Each number is 200 + 20 x the weight over the matrix's rms, rounded and kept within 0 to 999. Layers, rows and columns count from 0.

# layer 4 MLP down (transposed), 448x192, rms 0.177, rows 363-385, columns 0-47
178,208,207,187,218,200,181,163,161,216,199,215,216,210,202,202,192,200,209,212,208,179,237,220,203,216,153,200,193,213,178,218,211,185,207,225,191,208,229,214,189,202,207,215,229,236,205,164
200,180,201,198,182,229,199,213,199,188,181,165,187,178,227,185,201,203,224,187,230,185,183,195,223,179,220,224,222,174,199,171,216,179,215,228,198,196,196,205,184,196,166,186,228,226,227,195
215,210,192,212,185,186,206,213,193,170,209,204,236,223,201,220,222,211,206,194,184,203,234,221,228,188,221,205,210,174,202,205,197,231,196,175,204,230,203,206,218,181,180,211,208,163,186,188
218,193,226,203,191,209,208,204,167,203,199,181,204,201,210,165,205,203,202,194,206,172,200,218,191,209,212,208,211,199,182,222,174,200,194,206,166,184,189,171,188,231,237,173,200,213,191,208
218,192,207,169,192,195,197,243,192,208,222,211,179,214,219,216,199,211,208,190,229,212,173,215,213,180,209,208,221,202,207,211,154,205,196,166,179,197,209,232,217,204,182,214,186,179,206,188
224,201,217,204,182,198,200,226,164,179,210,190,207,213,200,179,231,191,226,195,205,206,193,211,170,160,193,189,216,176,217,171,247,185,187,205,205,186,179,210,250,185,198,188,207,193,188,197
195,218,203,194,193,226,216,216,215,175,226,198,188,249,218,226,208,184,205,204,229,187,187,235,180,180,189,218,201,207,238,225,212,200,178,179,213,184,208,205,182,228,180,220,202,216,175,197
221,204,170,183,181,230,222,208,239,227,207,213,209,174,201,238,204,225,204,242,198,215,205,210,212,186,207,186,195,188,190,220,181,198,269,232,233,178,218,215,240,226,185,167,211,257,224,184
187,182,183,244,214,221,218,209,195,239,206,220,186,205,226,203,218,187,214,205,223,182,185,188,209,200,188,202,192,210,190,166,201,201,227,206,200,208,225,223,216,200,210,206,205,196,215,209
192,216,215,172,195,222,207,173,225,206,178,200,207,225,185,189,173,206,184,197,219,203,219,195,200,210,196,205,185,239,200,209,198,241,217,236,218,210,223,206,182,203,182,201,219,218,182,173
186,177,209,214,190,204,214,213,155,205,214,216,225,198,166,173,186,176,220,162,213,212,212,212,218,187,192,194,220,211,187,189,201,212,203,194,229,203,159,227,169,170,193,213,232,216,180,195
200,213,203,205,222,185,235,180,209,181,178,179,181,208,203,183,166,230,224,208,210,172,189,189,174,212,188,183,206,217,181,206,185,172,204,192,192,196,171,181,201,167,227,189,179,179,186,215
181,179,215,214,201,179,189,226,226,215,177,198,195,176,217,223,187,196,179,180,204,210,189,209,183,196,202,221,234,216,248,234,182,222,193,180,234,201,193,185,169,212,205,201,205,220,189,178
212,163,227,194,188,167,203,208,190,195,183,209,193,160,208,203,196,243,239,204,210,199,191,222,182,174,217,221,218,207,202,209,214,183,196,190,229,214,201,187,178,231,177,206,215,178,213,182
168,159,156,183,205,188,213,195,217,181,202,234,183,207,210,194,180,221,208,239,190,204,182,199,216,215,194,207,205,181,186,190,193,201,222,209,208,231,193,212,202,170,205,208,162,187,208,219
189,162,196,218,188,193,203,184,203,207,232,196,225,192,212,190,196,185,197,236,207,202,197,208,197,191,176,144,172,178,207,227,232,172,218,172,230,221,216,197,209,185,187,203,204,196,200,195
228,189,209,213,168,183,170,211,191,218,191,194,204,239,215,188,199,200,185,208,186,176,207,195,210,208,203,194,196,219,191,197,187,204,213,207,214,189,176,239,181,225,203,207,213,201,228,177
198,227,197,212,195,217,234,215,210,232,167,222,194,203,183,188,239,179,197,192,215,214,215,179,237,175,238,241,195,198,193,189,208,202,185,193,191,201,195,195,219,210,230,164,229,198,206,194
183,192,198,211,208,195,196,218,203,218,200,207,182,206,186,200,216,212,207,235,221,237,171,153,209,220,210,218,236,200,217,128,159,188,206,208,204,192,203,166,180,232,204,167,201,243,208,149
232,183,205,162,190,206,171,204,217,215,222,203,191,219,208,193,184,194,190,223,198,180,198,188,197,215,202,180,172,194,181,172,181,208,205,163,174,196,218,198,173,208,158,214,178,191,206,211
200,181,214,243,207,204,207,186,181,221,186,242,159,200,221,167,226,221,187,202,159,206,204,181,212,224,211,238,201,233,163,205,163,155,206,192,209,210,202,205,220,191,205,185,224,198,195,205
175,171,183,178,195,191,202,224,169,218,166,220,201,196,186,213,200,230,173,142,176,192,163,217,204,226,210,159,190,157,201,192,202,213,195,191,150,214,217,163,216,218,184,190,202,212,207,196
206,211,201,213,176,174,175,207,194,131,227,209,178,201,185,191,180,189,194,181,201,169,183,236,224,208,200,220,214,226,205,211,215,165,207,212,219,215,205,221,204,212,177,217,231,187,222,233
# layer 4 MLP gate, 448x192, rms 0.0947, rows 364-386, columns 0-47
196,158,235,222,216,185,184,218,230,198,181,189,163,201,221,190,207,217,203,192,196,211,223,173,206,185,190,184,178,179,203,149,215,208,205,208,171,196,263,197,211,245,209,185,214,237,196,212
189,193,188,190,161,224,240,211,214,191,196,187,182,196,243,218,233,167,219,246,189,177,201,207,197,174,206,215,210,195,199,193,178,194,176,201,231,253,193,182,197,214,191,174,220,206,209,215
210,195,203,220,202,185,213,209,229,176,203,172,197,216,220,171,199,249,239,194,223,177,215,179,208,201,196,214,211,178,194,209,175,199,171,157,203,226,226,171,169,202,192,185,214,180,207,207
198,164,158,180,202,256,183,177,198,187,190,170,189,229,220,200,183,210,185,203,194,222,183,186,190,212,223,195,184,193,209,166,202,199,206,210,221,224,182,218,171,183,194,194,209,208,190,164
217,198,199,199,198,233,217,222,155,188,199,180,191,193,173,177,216,189,157,237,195,223,222,175,189,194,184,196,251,220,176,185,238,210,202,252,207,223,216,203,231,211,194,218,187,182,212,198
218,188,185,250,218,220,183,179,183,201,198,203,240,230,181,184,177,215,198,210,175,175,221,195,199,165,185,207,224,195,169,178,198,220,173,233,171,196,202,221,190,213,196,194,232,225,260,194
214,185,236,189,196,208,202,195,168,187,229,222,225,247,157,242,200,183,229,209,208,192,212,222,221,192,187,181,169,216,171,216,184,221,155,216,235,175,222,205,208,167,200,194,197,190,248,172
210,227,172,248,201,155,204,194,202,224,161,196,217,216,179,203,207,170,219,165,187,206,199,189,188,176,207,204,188,209,186,207,195,227,193,222,177,157,171,193,196,204,236,196,225,218,181,184
220,186,227,210,198,217,213,181,210,195,224,218,194,211,200,192,227,190,182,238,186,179,168,186,209,229,177,222,210,155,227,192,209,165,197,166,223,190,190,176,186,208,224,193,184,213,207,183
168,202,211,202,205,195,230,210,263,200,176,214,190,198,227,148,223,201,198,175,179,228,206,210,172,204,204,203,229,179,204,166,183,214,193,194,183,160,179,219,213,210,182,188,209,186,203,166
239,201,200,211,224,199,223,189,215,180,186,214,205,198,191,163,201,227,262,193,206,189,211,176,187,205,194,199,225,191,213,197,224,218,212,226,221,177,190,203,199,199,224,194,201,227,226,219
195,156,209,181,184,179,221,185,172,199,187,182,162,178,191,215,184,203,205,191,183,209,214,224,203,202,244,235,195,203,222,187,197,196,190,197,223,231,205,227,192,192,209,195,201,220,220,193
181,197,235,228,173,240,230,189,217,230,205,170,190,193,240,186,168,269,238,215,236,190,201,212,152,187,208,208,186,213,213,196,214,188,200,181,189,183,186,161,170,185,181,229,203,198,176,202
178,200,190,185,200,197,254,180,190,240,192,234,165,196,231,191,197,207,184,234,208,203,205,219,237,164,187,184,194,162,151,183,220,203,180,204,200,210,221,175,185,200,193,198,210,230,201,195
194,215,224,200,191,183,204,211,228,199,180,194,208,207,193,163,199,199,209,195,216,194,240,208,204,191,168,199,168,216,197,202,186,198,167,195,218,176,187,202,214,219,155,186,207,165,202,218
209,153,180,196,184,232,149,183,183,212,185,177,199,194,197,216,176,231,173,189,234,204,207,198,168,163,192,180,198,191,166,200,201,147,193,213,211,223,198,210,195,200,172,195,168,198,206,208
229,244,228,212,189,191,188,224,203,206,196,207,195,230,157,194,228,222,169,184,198,189,218,160,202,233,197,207,185,203,202,203,225,190,144,209,188,209,200,199,195,206,188,198,210,221,228,195
183,185,165,219,191,189,195,230,191,218,200,211,168,205,181,214,162,193,217,212,200,203,213,188,229,189,268,200,214,174,168,200,253,186,201,204,237,207,189,210,191,227,229,200,179,234,203,174
220,205,207,209,209,199,204,198,170,211,212,231,207,224,177,202,209,192,206,188,187,200,205,183,187,173,231,176,139,191,192,198,225,201,164,198,198,226,204,217,223,193,178,186,184,235,173,222
166,204,197,235,195,216,188,218,202,188,197,205,173,233,213,192,208,185,198,188,184,236,192,172,223,210,217,219,184,241,182,223,175,184,183,181,225,225,222,214,188,187,165,177,201,203,186,173
180,171,194,187,193,187,215,223,193,213,205,201,253,219,183,157,211,217,196,163,199,209,144,207,154,215,174,197,197,210,201,189,194,197,206,205,159,225,200,195,209,194,183,185,177,194,210,184
214,175,233,195,208,195,145,168,212,218,161,188,186,234,180,234,204,170,223,177,234,202,201,178,185,191,198,203,191,219,193,229,214,208,221,223,200,204,211,188,215,176,211,171,219,210,226,207
198,215,203,202,183,228,196,220,194,201,212,186,217,180,212,201,211,178,184,193,220,240,229,207,197,226,211,208,194,205,192,200,208,216,195,209,218,220,183,169,182,205,204,173,229,206,195,178
# layer 4 MLP up, 448x192, rms 0.0954, rows 364-385, columns 0-47
199,156,178,183,208,238,194,184,213,235,199,217,191,206,181,191,203,164,202,186,209,212,217,168,208,189,187,204,214,179,144,189,199,219,212,195,239,212,205,181,203,193,189,204,218,225,191,223
221,211,224,202,233,203,207,219,213,258,217,210,178,202,230,185,211,184,203,193,192,214,156,234,182,214,193,195,212,234,176,208,193,176,192,212,204,202,217,189,184,172,235,188,217,185,185,170
184,209,192,219,169,223,223,224,243,184,232,232,195,207,189,207,190,212,207,207,185,191,165,230,212,213,207,197,181,198,224,206,172,208,207,164,193,232,208,192,187,186,184,217,187,194,215,198
219,181,195,197,175,209,200,165,185,189,228,219,192,211,174,178,213,172,211,235,194,208,222,203,215,214,213,198,200,201,208,201,224,191,212,195,205,203,190,226,192,196,238,160,204,188,202,222
225,193,185,225,215,202,190,228,184,239,211,172,178,159,165,193,184,225,208,209,193,226,206,183,181,210,201,224,180,237,212,202,209,218,196,210,173,213,175,208,188,237,206,190,183,178,244,211
195,231,258,212,241,196,203,232,175,204,199,237,218,190,177,201,251,223,209,187,237,178,185,207,173,229,204,192,197,230,196,203,179,205,211,189,185,242,194,241,227,180,231,190,198,211,185,204
199,208,200,195,215,169,215,224,199,234,216,182,188,187,193,206,222,228,198,197,186,196,188,190,197,137,234,202,170,201,170,173,201,181,221,210,224,167,202,194,185,142,201,229,192,174,212,223
218,208,196,189,204,181,222,187,213,152,184,160,204,174,169,200,220,187,218,201,219,210,172,229,204,213,189,203,184,236,247,169,218,214,185,201,186,179,157,228,232,178,235,180,223,189,177,207
187,208,209,214,202,211,224,183,187,185,214,209,198,191,195,211,209,183,226,197,195,194,167,209,192,197,201,170,189,193,189,206,190,211,181,260,188,214,172,196,201,209,189,208,193,186,202,235
218,177,174,186,235,217,189,220,204,180,183,202,206,211,176,198,198,206,174,228,220,172,204,174,213,190,204,179,222,156,220,196,176,150,189,190,224,220,220,178,215,211,203,169,204,192,174,197
196,184,204,190,162,212,173,214,210,170,171,185,204,171,224,157,196,219,196,198,197,183,190,169,240,245,215,216,203,208,218,175,189,212,232,176,164,253,186,198,210,186,204,238,168,178,177,203
175,192,183,184,191,199,216,171,200,192,200,192,217,207,199,211,189,222,219,204,186,205,180,168,183,209,231,229,206,175,215,214,233,214,171,200,184,207,222,188,176,219,212,219,197,237,218,227
202,192,227,210,223,225,209,201,191,216,177,200,206,186,208,205,198,188,152,187,171,216,197,180,216,196,202,213,224,211,185,176,179,202,200,211,190,196,199,203,190,230,172,181,162,231,164,214
228,199,178,187,195,208,162,211,176,193,198,205,210,231,194,173,236,179,182,195,201,207,178,206,206,201,212,218,166,222,224,214,194,200,206,225,213,178,219,190,174,176,207,194,186,173,181,187
182,178,208,217,181,212,159,209,218,207,192,208,174,215,183,229,190,199,208,224,199,162,216,178,175,197,201,169,176,184,200,218,207,190,177,219,186,183,183,178,175,194,205,193,207,201,190,202
201,209,228,229,170,212,236,186,210,206,201,209,160,184,237,209,199,180,233,198,200,238,193,221,184,220,195,197,211,190,201,207,209,184,158,185,188,200,202,197,207,174,166,184,189,170,171,221
207,178,201,192,160,174,202,218,218,180,194,219,202,220,183,204,186,186,188,197,159,211,179,218,233,175,170,210,224,201,186,177,209,181,190,209,167,222,166,197,217,224,217,230,212,191,244,151
215,206,219,202,192,185,190,194,197,203,185,162,221,199,197,167,207,179,211,192,207,187,191,208,192,202,223,185,172,200,213,159,203,176,211,181,184,216,196,203,235,197,199,211,222,190,206,173
200,173,174,201,218,196,204,224,160,195,210,181,190,218,223,191,177,224,236,205,226,202,243,161,220,205,216,190,185,174,169,208,210,194,200,194,128,186,185,264,152,208,198,186,233,159,213,161
175,180,207,196,200,197,199,223,220,190,231,208,204,215,181,198,176,205,208,214,199,214,218,182,245,219,198,198,228,210,225,214,187,199,227,178,198,200,194,205,188,223,187,179,191,206,194,156
180,197,210,181,186,178,205,158,207,226,227,212,212,201,181,223,204,220,170,205,172,234,210,226,167,207,225,191,197,206,198,199,237,198,182,173,210,205,202,212,203,203,212,173,174,193,187,203
243,222,199,170,172,225,210,208,205,159,205,210,186,188,189,179,220,179,218,215,218,207,198,207,174,216,183,202,209,207,214,203,184,239,211,176,194,200,178,157,212,183,176,197,206,192,233,222